Weights of a small transformer language model.
Size: 13 layers, width 64, 0.796M parameters.
Each number is 128 + 24 x the weight over the matrix's rms, rounded and kept within 0 to 255. Layers, rows and columns count from 0. Numbers have three digits each.

# down: layer 6 MLP down (transposed), 128x64, rms 0.235, rows 51-127, columns 32-63
# gate: layer 6 MLP gate, 128x64, rms 0.4, rows 52-127, columns 32-63
# up: layer 6 MLP up, 128x64, rms 0.371, rows 52-127, columns 32-63
down51:147134128099119150160110134152115114139149138107133117104185116135110170162135112110132120135131
gate52:100103115092139165125125131146135132158174163110089059120157158098123132123120154103134123103127
up52:172122091176144118095082133115120144118169088157143086158106117122142141129129155129093130099120
down52:138163137096134159172170100106131110104065149155129190150147092116123117124130116119118140127119
gate53:157166132119138129109152100118118130182090172159146127144136159090138122124122095114091168098103
up53:122169119090082151142111136110128141148086122121108082140097130108129126128116099138106111141121
down53:118153124129132134167093121127153152098125122110104144148041125095120115160118144183141148142174
gate54:121180100127138144093147131126117103151164098158086102147154147130094134091119133115124123144170
up54:137108173113112107121118111091146139125100124120155085162055126176106120094122151126144105125162
down54:152132113122100152104134136143122143155175157123108159140176126094166144127128136128139175176088
gate55:126175140151108164120126123164102116145135128134123131103137073124100119106105116118117145141134
up55:149122140112212131104156130145083107127169139111152097150111131099078104125101108103127116158146
down55:135148070141128123143188127148124094120090132152142134114134147130154146117128121171131147089112
gate56:097121135170092112148098139130081114091136150145141108115105109097077127120178103167154127172096
up56:127108121175130119138162120089165123214129127114114107124108114103115109162095120141127143134122
down56:112129196121125126141107152135111165139178135171123111111144111137091130160168113121143156138134
gate57:119161123121210130107145129134133111099135158099126081108113136169127092145139100143120120123144
up57:153137118113114160112146116153133086122088160113168139164121146105095138134153164099129145132085
down57:115179147126120113135094136123123127119117151130151122173182108113132200117167134133138145131105
gate58:149136139125126177131123120052099152144122151121180108112124108142126092141127100137133149173137
up58:163142120107158170108124112104109117123068130123135099122155146134152142116150174137125077138160
down58:136078127122141099119111110142129111138144144095068151117086142154102187120161141073140120100144
gate59:114116125120173130156120110094153141075135165129123116078149143141093127120166132138134105158128
up59:087089115148099141112086127147112121174139091164140151130153115132134121133108120139157125121129
down59:146144104162123108147127105111134111114128122124148125079182107121105151118132086127129100087109
gate60:113153102172145128160084133116101130133148097102135124137124134125116142105143116131133104176111
up60:138154179131130147137125106143145068082120131106157147131116146147141143114114125111148131098116
down60:133092139092143123123163102114077168111112123124087128133092118093145136115135127142132132122120
gate61:109110092114117127091126170098137144123175107121136106135143137120095154078133146146118137165132
up61:101111115141151137116156120095124111154123136108146137162171156093101131113168113101152137111092
down61:153192135132120104101111118170149112113119118176135106093119119110154127153119122103103175147138
gate62:136105113101130144124104075107094149176181146149203156132111102093094132087120153184124096104145
up62:124111128076134175198141101134133137119153150147147142138092138101103174128133088126095100098131
down62:125087123163151164133103162137148124169101132142111133083095092130144138170087106133104091103154
gate63:120135165100097125109124100128131127122130120160091123142126101119105156145095124117109133171155
up63:138195081122153152120137125130105111112103107133152143115170142112128111127165151110116115166087
down63:137120111156115106121086124153131134132143153096176128096132125137121112132125079104117123052163
gate64:177124083114097125149163138104132122109132120120099103143140118128102109132115149077112131133193
up64:136097110113102109131111124109138118143130173118157170179136129110175173146103163164159099123138
down64:137164097126119146092138155123167133143108083134156108124092162117117091112137120098117170172141
gate65:127150134098132143112156115134150138113082107146180144144131120128099133128145152120105122177120
up65:105091108108074094139085140100177115127124086153091098130140093145110108113143153121118104120109
down65:150170130130189155144157107116126130137122159151146140112110142121179159135129114116112138152127
gate66:155103121168120103092126128128082085070142113127167102136137110142114102151167141128146119152125
up66:121138126137147151119152118119115136148128127161107118085155140114116146142142084100167110143091
down66:100124138106090123095112141107133112110120147107140103116144106162080148134103144126128127091105
gate67:150119109121114122183103123131158110104145156176102106104155149150106097068135153170131156153102
up67:141130085162129157119149144160139090127120133112141124158157156069108115073128147138111133158099
down67:101126127123142149144074109170074149138106137146089124117129098109155160159110154092116127111100
gate68:108104136124099101164136147134109126124117108119083131107119091121130125114118152120169138119146
up68:096141125123126149143129161166120183148105128146124150118125115112124101148146146125107121126157
down68:132106127141123116167158132120137100175134116121122112145078139157119163159189179129121126142110
gate69:147138097116147112133073094119105075085150135143165151162144133117139139119170119150126134105078
up69:098119154137091120153144132125114154116077149069144130128115153120142137126111117089134141139097
down69:124161135144104115105106110105101097123123140147133119131115147098121120101098127125110125123149
gate70:109136120168100086135093116105091127128099090163141152142136143105103099130133118136133151126143
up70:119156110145160146136155154130115165131104125118129093159094155149127164112136171101123133137096
down70:138146109132149137136131066103111153079146131090136102115118126102120129112145125135084155118091
gate71:133135106132117140141088077085110148137098117143136091117115082155145104147151146121141146157127
up71:114105174148146158169150123085168132121144124115118110124114124143152134148138135104101135102131
down71:104100164129132112089105135177126128143164132140111146090127128101113098123162135104109127132136
gate72:154139134155121120143125126161090153097132071143097187102134134131132157134172111155089141119131
up72:126110117145125101160074134113133108157131142117107144135131127112107113148132118150145148149083
down72:146124123172133140103078135122146134102094141134113135112160145149137104099115154125124131079122
gate73:097141139134151153133154099131095105170149121096127135129105142142117131120118120073143102142168
up73:131102126125116114161159078084144141128114140139102124100124092131160127146122114143143130131149
down73:153131123122115133115132104108168111131086111099133117144151144091138169142071147124124155185116
gate74:086143115159116165112099142132104147144130200110127084117127092097146165113165169146097128118091
up74:138180132162145100107111156097103147140155101093125124086135101166132148152120124148150106134140
down74:084108105129085128120122118165095071126105090136124150130125147187125079111127162135129148122103
gate75:141155162138116083135120071124109113113121118133162122158126124150125161135129068147137133150111
up75:154143122161184139167152110117135081094130123089113111117185123147079107149141107096155147081091
down75:126128089116129128151102125160117124182106091149148085132109136166139200126084172155138134123109
gate76:127158181106131145118111173120126110120112144115127117175139172117100151114163138128119139144125
up76:167061136162128070152125130132115144137118122167111146113134104144133143145121120181087098095124
down76:150108109136106104142120119122110131126136141134161099142159125102118123107096085071089104150167
gate77:151157129076103156120156117132177138172130119097142128171091127149134126123171117126129141109148
up77:116122130147066171157128111084163109136143117109111118134140133098123103114177108123142146118144
down77:102136145125143143103122094125140155183139128145088133141087122105139084134168132121143168145136
gate78:143159108134166128090174085172096131129118074110129127125151105103130131145173174117140117093141
up78:145137120150137133152164145072137159118130128161112125123120140137120183145149142100119148130180
down78:143129108116114143129128134157117095140133090092134136091139108108147114139174111150156146121087
gate79:136143091106140151139114113141118136161173127085120097143154118129133116119141120069138173123168
up79:160107123125124127155121128146166196121109147127134107109116161171108121163150140157149107139140
down79:091069140130122135109127117125158173126118175154086143199120135166140131141150131074153158113142
gate80:092154127114117172141114126120124138141120117122154127120155123174134135098114127114131135100129
up80:154164154097132123087165140127085148138093089130172138165102133112141095115151112150142133092061
down80:120182111108129139112120108125149077151087112107134157160120108156174124131099149133104185120140
gate81:083122117127111168120103136122124115141131110112163118098125080090155161126141144107076131135095
up81:163125135133112140104139116144111137138098158125098134112129070108107107152096152147118099144102
down81:119178159123094126144114091130118126082171111132105141166116149145136146100126132123134145146102
gate82:114142125100133171137086123114124140135144116139152148117124130141096144106096108106139083143113
up82:106169138107105120145095140159132102130129159141153148135069137107133119126158160132099149123127
down82:135115095158095133109166131111138135136128159112171125097178147139148111143141106120152154148125
gate83:166115168100133150114131092147104112150140114125146125137116125127146147109158101090097116137092
up83:100146138138108148148113124111118107152072175184161145122115129115129133114115128109143092167080
down83:134142127102128100149088116099167136117135102075126143157127115095136140151116129118152175143193
gate84:130125125112061095163103108101153132120112155095135134138101132103112113162161147152148136157132
up84:126149105143117137102128139165138113125132130142134135110120131119114155131167101156106107130100
down84:125127105105151106119132111101122125150142104101110104166112149142120138128146151155106152172138
gate85:155161110088146115130074108090136179112077136146097112127143145142115149128168148150134115149130
up85:118065133118152153089140139092147118107145087126096113105122100102127124137102112126105118143154
down85:132106130092165167122134128101140093119129145148129116120173120140123141152123110123133128131115
gate86:163134166150103157113145145134120152123135193175122144107117129101127155085090143107158186142139
up86:127101134109143144111102172102142133122118113117133115098090129145149129146125182142136114092119
down86:089140147116147130176137124114111131142112151144151119119114110144069145132159113084110092103106
gate87:107117154062146147159179082129126124159108114083131133115109129071111144121122159145151125125120
up87:121136146097102128155113135143119133105118126191181154153113118149177128090151130112117160097123
down87:127171111166124121125131140134117141121116113140177127184123126148133085132155165144106106072138
gate88:133110100114153139149102100126130113139106124144150151095139124116114086135118101122123136101108
up88:173123118129116110099134151164144138143103122093113089114130149143133129147124120136126124137168
down88:141120150109175103134126106140134152088119140140110113167114131118124100124148118136107100154107
gate89:170146080121134116137135132139104151134109125119140128117133146155140089118119131084123155109141
up89:069125118137148115154164087147124096117138114101114112098147093123117154167075122135141190111128
down89:162091104095127120123142109141139125126095111109155109122142140108099123124077088133164106079161
gate90:165122121092099108126132108136099172121120108088099098112155123149110129113154145129136149162111
up90:108084152109096180092109086130086130103101167124125099120123116146128135129081074179130119179141
down90:110096105124164160101116143098137133096151171148133097183136173147145094143119122105139097187098
gate91:079108150116130130114134137132141105150109127104131093118072136094142131085172133122132149123156
up91:130113145140120114125131072112116123089134140143133110108131129167164090144105106122103154119141
down91:091154083128120144159143155137137121079166114122134114123169092116124138107113120132147143123128
gate92:109077154137149166134105101111036124120119175135142119096169137165123128155114135119139172139130
up92:140119153178110133115110170131137142144117123143128163179074114108159161111102170123105150113147
down92:104156123132074134149134101128117128107125140127148106100174123132107129136129122062127092147123
gate93:172091111162100148126111153132107082124094081133127127139149130142114141118137102090116098094110
up93:151127123133137123128113116162136108108112138102117110104145067087141140101151145081111134185105
down93:107172157123172117084195129131131140142162124123129124141115119093124142157140161168115079120154
gate94:141155122100123112148118104141190107149077104134145101129126140161146096094105093142104171088111
up94:136118166120134084167116142121193133142110157108108099189091154137151127115181109104104116109122
down94:102080140102092145127106190140113147114138135157127141098075110155127107140108177153131090170085
gate95:164137161116125104147118170116126131130140153124108111120165086149121158100156132097165177066137
up95:098102122131142094164141150118140154155112156128130126126131141145121135083124078157147125089131
down95:084117152094130105138095106153125138144125084111126102128097139120108082135110151097151163201135
gate96:132104140142140149117110119150111144092083174168139109132126138162132134142143124109121119158115
up96:131120121113108121121140123169118148119153127112162116137128145094127152105127130141111137145166
down96:144149111140157095142108151090142082163128127140114180140137121128134091136102144135106145113145
gate97:112139126160122129111157081123109109128118086131136132154116097150117112119127107133115112090084
up97:106092159114099087101126138124134130124094159154132103110139120134136115123127076148174095141145
down97:155145127089077127092141136112159119111188103156128156121099124125113133129093111127160158154123
gate98:149118146120172142128093156094119127114094092112147129142149148106144169138123107113143093131129
up98:145126151065103103127184155114085089123087118112129110167158132094150138136107170137150138096115
down98:152140138125159142125112169163123166122154108127121094139129117141142127177108129092092110055124
gate99:163163144090128117139107146121091113085117152081134122102122133133104110126127149120181106145099
up99:115104134160127136123094122100131153119135106146092117128148115104098107100109105088141107099116
down99:158107134106161138120151125139115114110119098143113145084131091169131132126134107110164120132110
gate100:080135102139145103065147175122077127128174124108168127154151143155127088135138075108116149102089
up100:124081138125124114097147142087090110172187140149106140183114156183166153077143103116138118126130
down100:145134134078090149150121116162176141092096088104120152153188120093112105130137137124108116147115
gate101:067094085135115151169110178138129132122130123182205122102142136109145130089115129117133171107165
up101:085112093157165121140120158148155105107112142139141104148166107116080123087142134135116128162127
down101:144109133141117128129072075146121136125178134135135100139147156150150120211119103105131098109129
gate102:139114116099158115129148112132096151105137115153184136124099116112105133105126131147143109122143
up102:149120113131102162144097171159167139137098100154119143113124123185145138132107101120106146125108
down102:084156150133144133165146089145179117105111163151097123120164095139150131095135129174157137132122
gate103:125136137165142157136108163107100116142145119178127128134164153120140153119129086122149129142149
up103:119078098064119113109142089118144146130086128081175141154121120125140105123151098205156161154167
down103:148136129111166142145144178121143088147145148168125143152085119139142127112175147138166144124094
gate104:127136122150147126098137127155111140114085135127167111161120132144168129110105113142133137130118
up104:141144119178116101168092110158140125158100104151134110117165136094141106121109142149137131144122
down104:127125106118137153092128107125118104161173099147058137117120124120152118135114107108140118153172
gate105:120131158086138162119132142126080146139120152145125129145103112110097151132169120142123177121127
up105:117138103121116095107142124171132168121125112123108110107162166125071134131126123150096117096119
down105:128111099105145144163109133159113127154091126121154093128138058140185159140136082140126137196104
gate106:170134106100108095126136120148143101120072110142146081143104143078130142076080175136093148127135
up106:168119127128152152129086133145187196134104128106124118152127101170140100126178112131120154131146
down106:150162141077122124136134120123103089125104161150133093146144139145128132098144164144131142141106
gate107:113107151136122154120112148122153121129151144120126068114187131091120116136156129135158108146110
up107:177118128159108135140144069142133172177160107164123089154125147100129118149139117121149116186080
down107:138060131127135152111117069128153134108126134133105142140079149110158120141130114093122127137122
gate108:117133183098133157150098141122124127158092135121126141124096148138130117106143104136136148197163
up108:122146153109103100097139124103150159108119171124127108085069132146148134097140139116107105104104
down108:091151158108114128188112160135073137118155130124153123150168124106135079153135122117115126141140
gate109:164126153071137109184098110154158178114155100133126101103079076163127090113143142098125096173103
up109:109114174135111187149143131090122137132138139120107167094180130135201142106126118137121129101152
down109:123143147090134113132103085109124130149158148133157076127148100097157105091155116118133145149170
gate110:129145130084162146095128119080125143140087136128160118134156134159119122098137138120103098140101
up110:094137118080130171138115122086129158145155110152131124123169074164139138094132143151105121101130
down110:181094142176102111147098115156140118084127157122130140137096146107151134139137127109179132129155
gate111:133130122137088154122089145161121090107115114124122109145112102117134167131150125129173141087139
up111:076139130116144151158144087142107180200108139131135155124125181126105108136098138122097126143105
down111:155183135115141131140093112107109140192140148133151085133108118097121103148134096103133131152142
gate112:151075120158143111120159154103141119085133125143135148140127088084135120084106126115118118100126
up112:129122118122130120116107130119088109110158094111101113116114149173109055142111121173084115150085
down112:141128098150118130163138148101087175131114125132122139104131092131110132113130132146141121066127
gate113:180129120091118135109103125118114137113147123115144099147126111146149080133118159166150122128173
up113:103126090117157103148135155121137137150142170104124136163153120157137123108171090113128133167131
down113:122116171126078128119071091144106117090127099126151116133109125142140103133154107170134146149139
gate114:137151123127095144135143104126140132121168156126122117104154137174115129150125112134097137152149
up114:117103123110134128146121078141136118071133149151130113094132101144119148110154121146185117115128
down114:116179112109123107115103180132121106143110139159123133153105125120140129159132166094121133129115
gate115:115111133108101130123086152081157123105130146131144165122159135165138104110116132159126068103111
up115:105119103135150111142116127141129140121149111136074140169167134139133171118160128139159147128110
down115:184126112093130125145125138140140145092155115130141097142147107120117136150134081115137132131108
gate116:129124151136154137147126146121157109146074132133108111118140170095099145108145124105142123131140
up116:107122146112133171122163116161143092123114130132129127088131174129151117141135099184107122131118
down116:106137116152107126148129195148132112140180139107079148142089137123104121057134104123131160086130
gate117:134145147158160109130110129127135127156100124116115122090132141151114125181115156159123106143129
up117:159145114108091126124130140157151148134106082122125168167108148131118127150108073143105175105130
down117:137153111109087150128138153146151093141136169134116118151103125164133134131103103142147149134124
gate118:100118116083153123126127098118129118082110099124130137132130124101135093108124120135165132150116
up118:122142115158131104112151127100123111100102113140113101129158142119126106148095152164156138124103
down118:091120123119121164105136103129119118109128083161100147146108122098144138123156148134138119178148
gate119:128149100121135121123105127158148096120138110070172105142100140132119128055122138113176132117113
up119:105105139177121158100116121106136144121126165147076092132119133050132118131123112119094111110073
down119:142147154124106169158147167136112102095140104118134140125120163160093166155144179131109151175140
gate120:112131110157131162135137148129084144136104141131126145124136130150135106147087147163139127125119
up120:125145157128125121165135104137146142123140173164156130118051110141125109130113128173100199115072
down120:145118151096110103110099119140118097098161127109197067162099134133096159115072098110139175160097
gate121:132139138140109113124110111130122171125137075127197131131113142122146131120112122139144150147111
up121:113084147161143076119130159161093087128152147139183115131135152129156157111153149145138118148181
down121:150150158058135127105106100168164163075141147137094152091139130134113091104131139126126145126115
gate122:148129107102151174109158139168102126178100153134157127161095122152158070103179147106158123103111
up122:141148139120129168144114124133181117139137142085105125171122143115102100117155099138161133135146
down122:179118113148089140171103146138084125161104125103142140152140179153126148119159093126155128119139
gate123:144158103121102117154113089170136134125127122164142125180165150147183148124129122161130153125141
up123:108120151094167122125132125137104144141137140089110156158138147116120137158128120151107143105172
down123:126158138163103123170148134133105110154114138112102123128139143145107105130113105098137096063122
gate124:118128118117124114140106130112152109123130121110096116108113137122098127106105108195142100123127
up124:102135117154193105100115154106118148116148133109134087114093159120109156111185123166078169163092
down124:106148159108129137120121125132112133126143156122105120149096101121129111140154145142129131165124
gate125:165179065064111138150099091087130152133101114182121100131094108149157131124117098097056106144115
up125:088138077083164150156167128120110118130179075159114147136136134146131157161149102100124088095084
down125:171100121097148123143120098135113159170180099126118075149134125121127146128162105133145160094108
gate126:147172128106147120117093161117125128117116094120160109131121141136134131087134128164149139166161
up126:126132122106141129136149122139115096164171064103152123117121113143129130116114120155121137104127
down126:125118133139120139136140097142142102156124100148098158144107105108177101114142124124133162180147
gate127:120111101126086116139129079129119090089124140149146121148161098143111116075105112102147105108117
up127:135202121138148105129107166138128129096135110189139105144109160126116138121098126134071139138127
down127:114146119109105157141143131111111140119101117106146116126132153166153107121146115120150113134134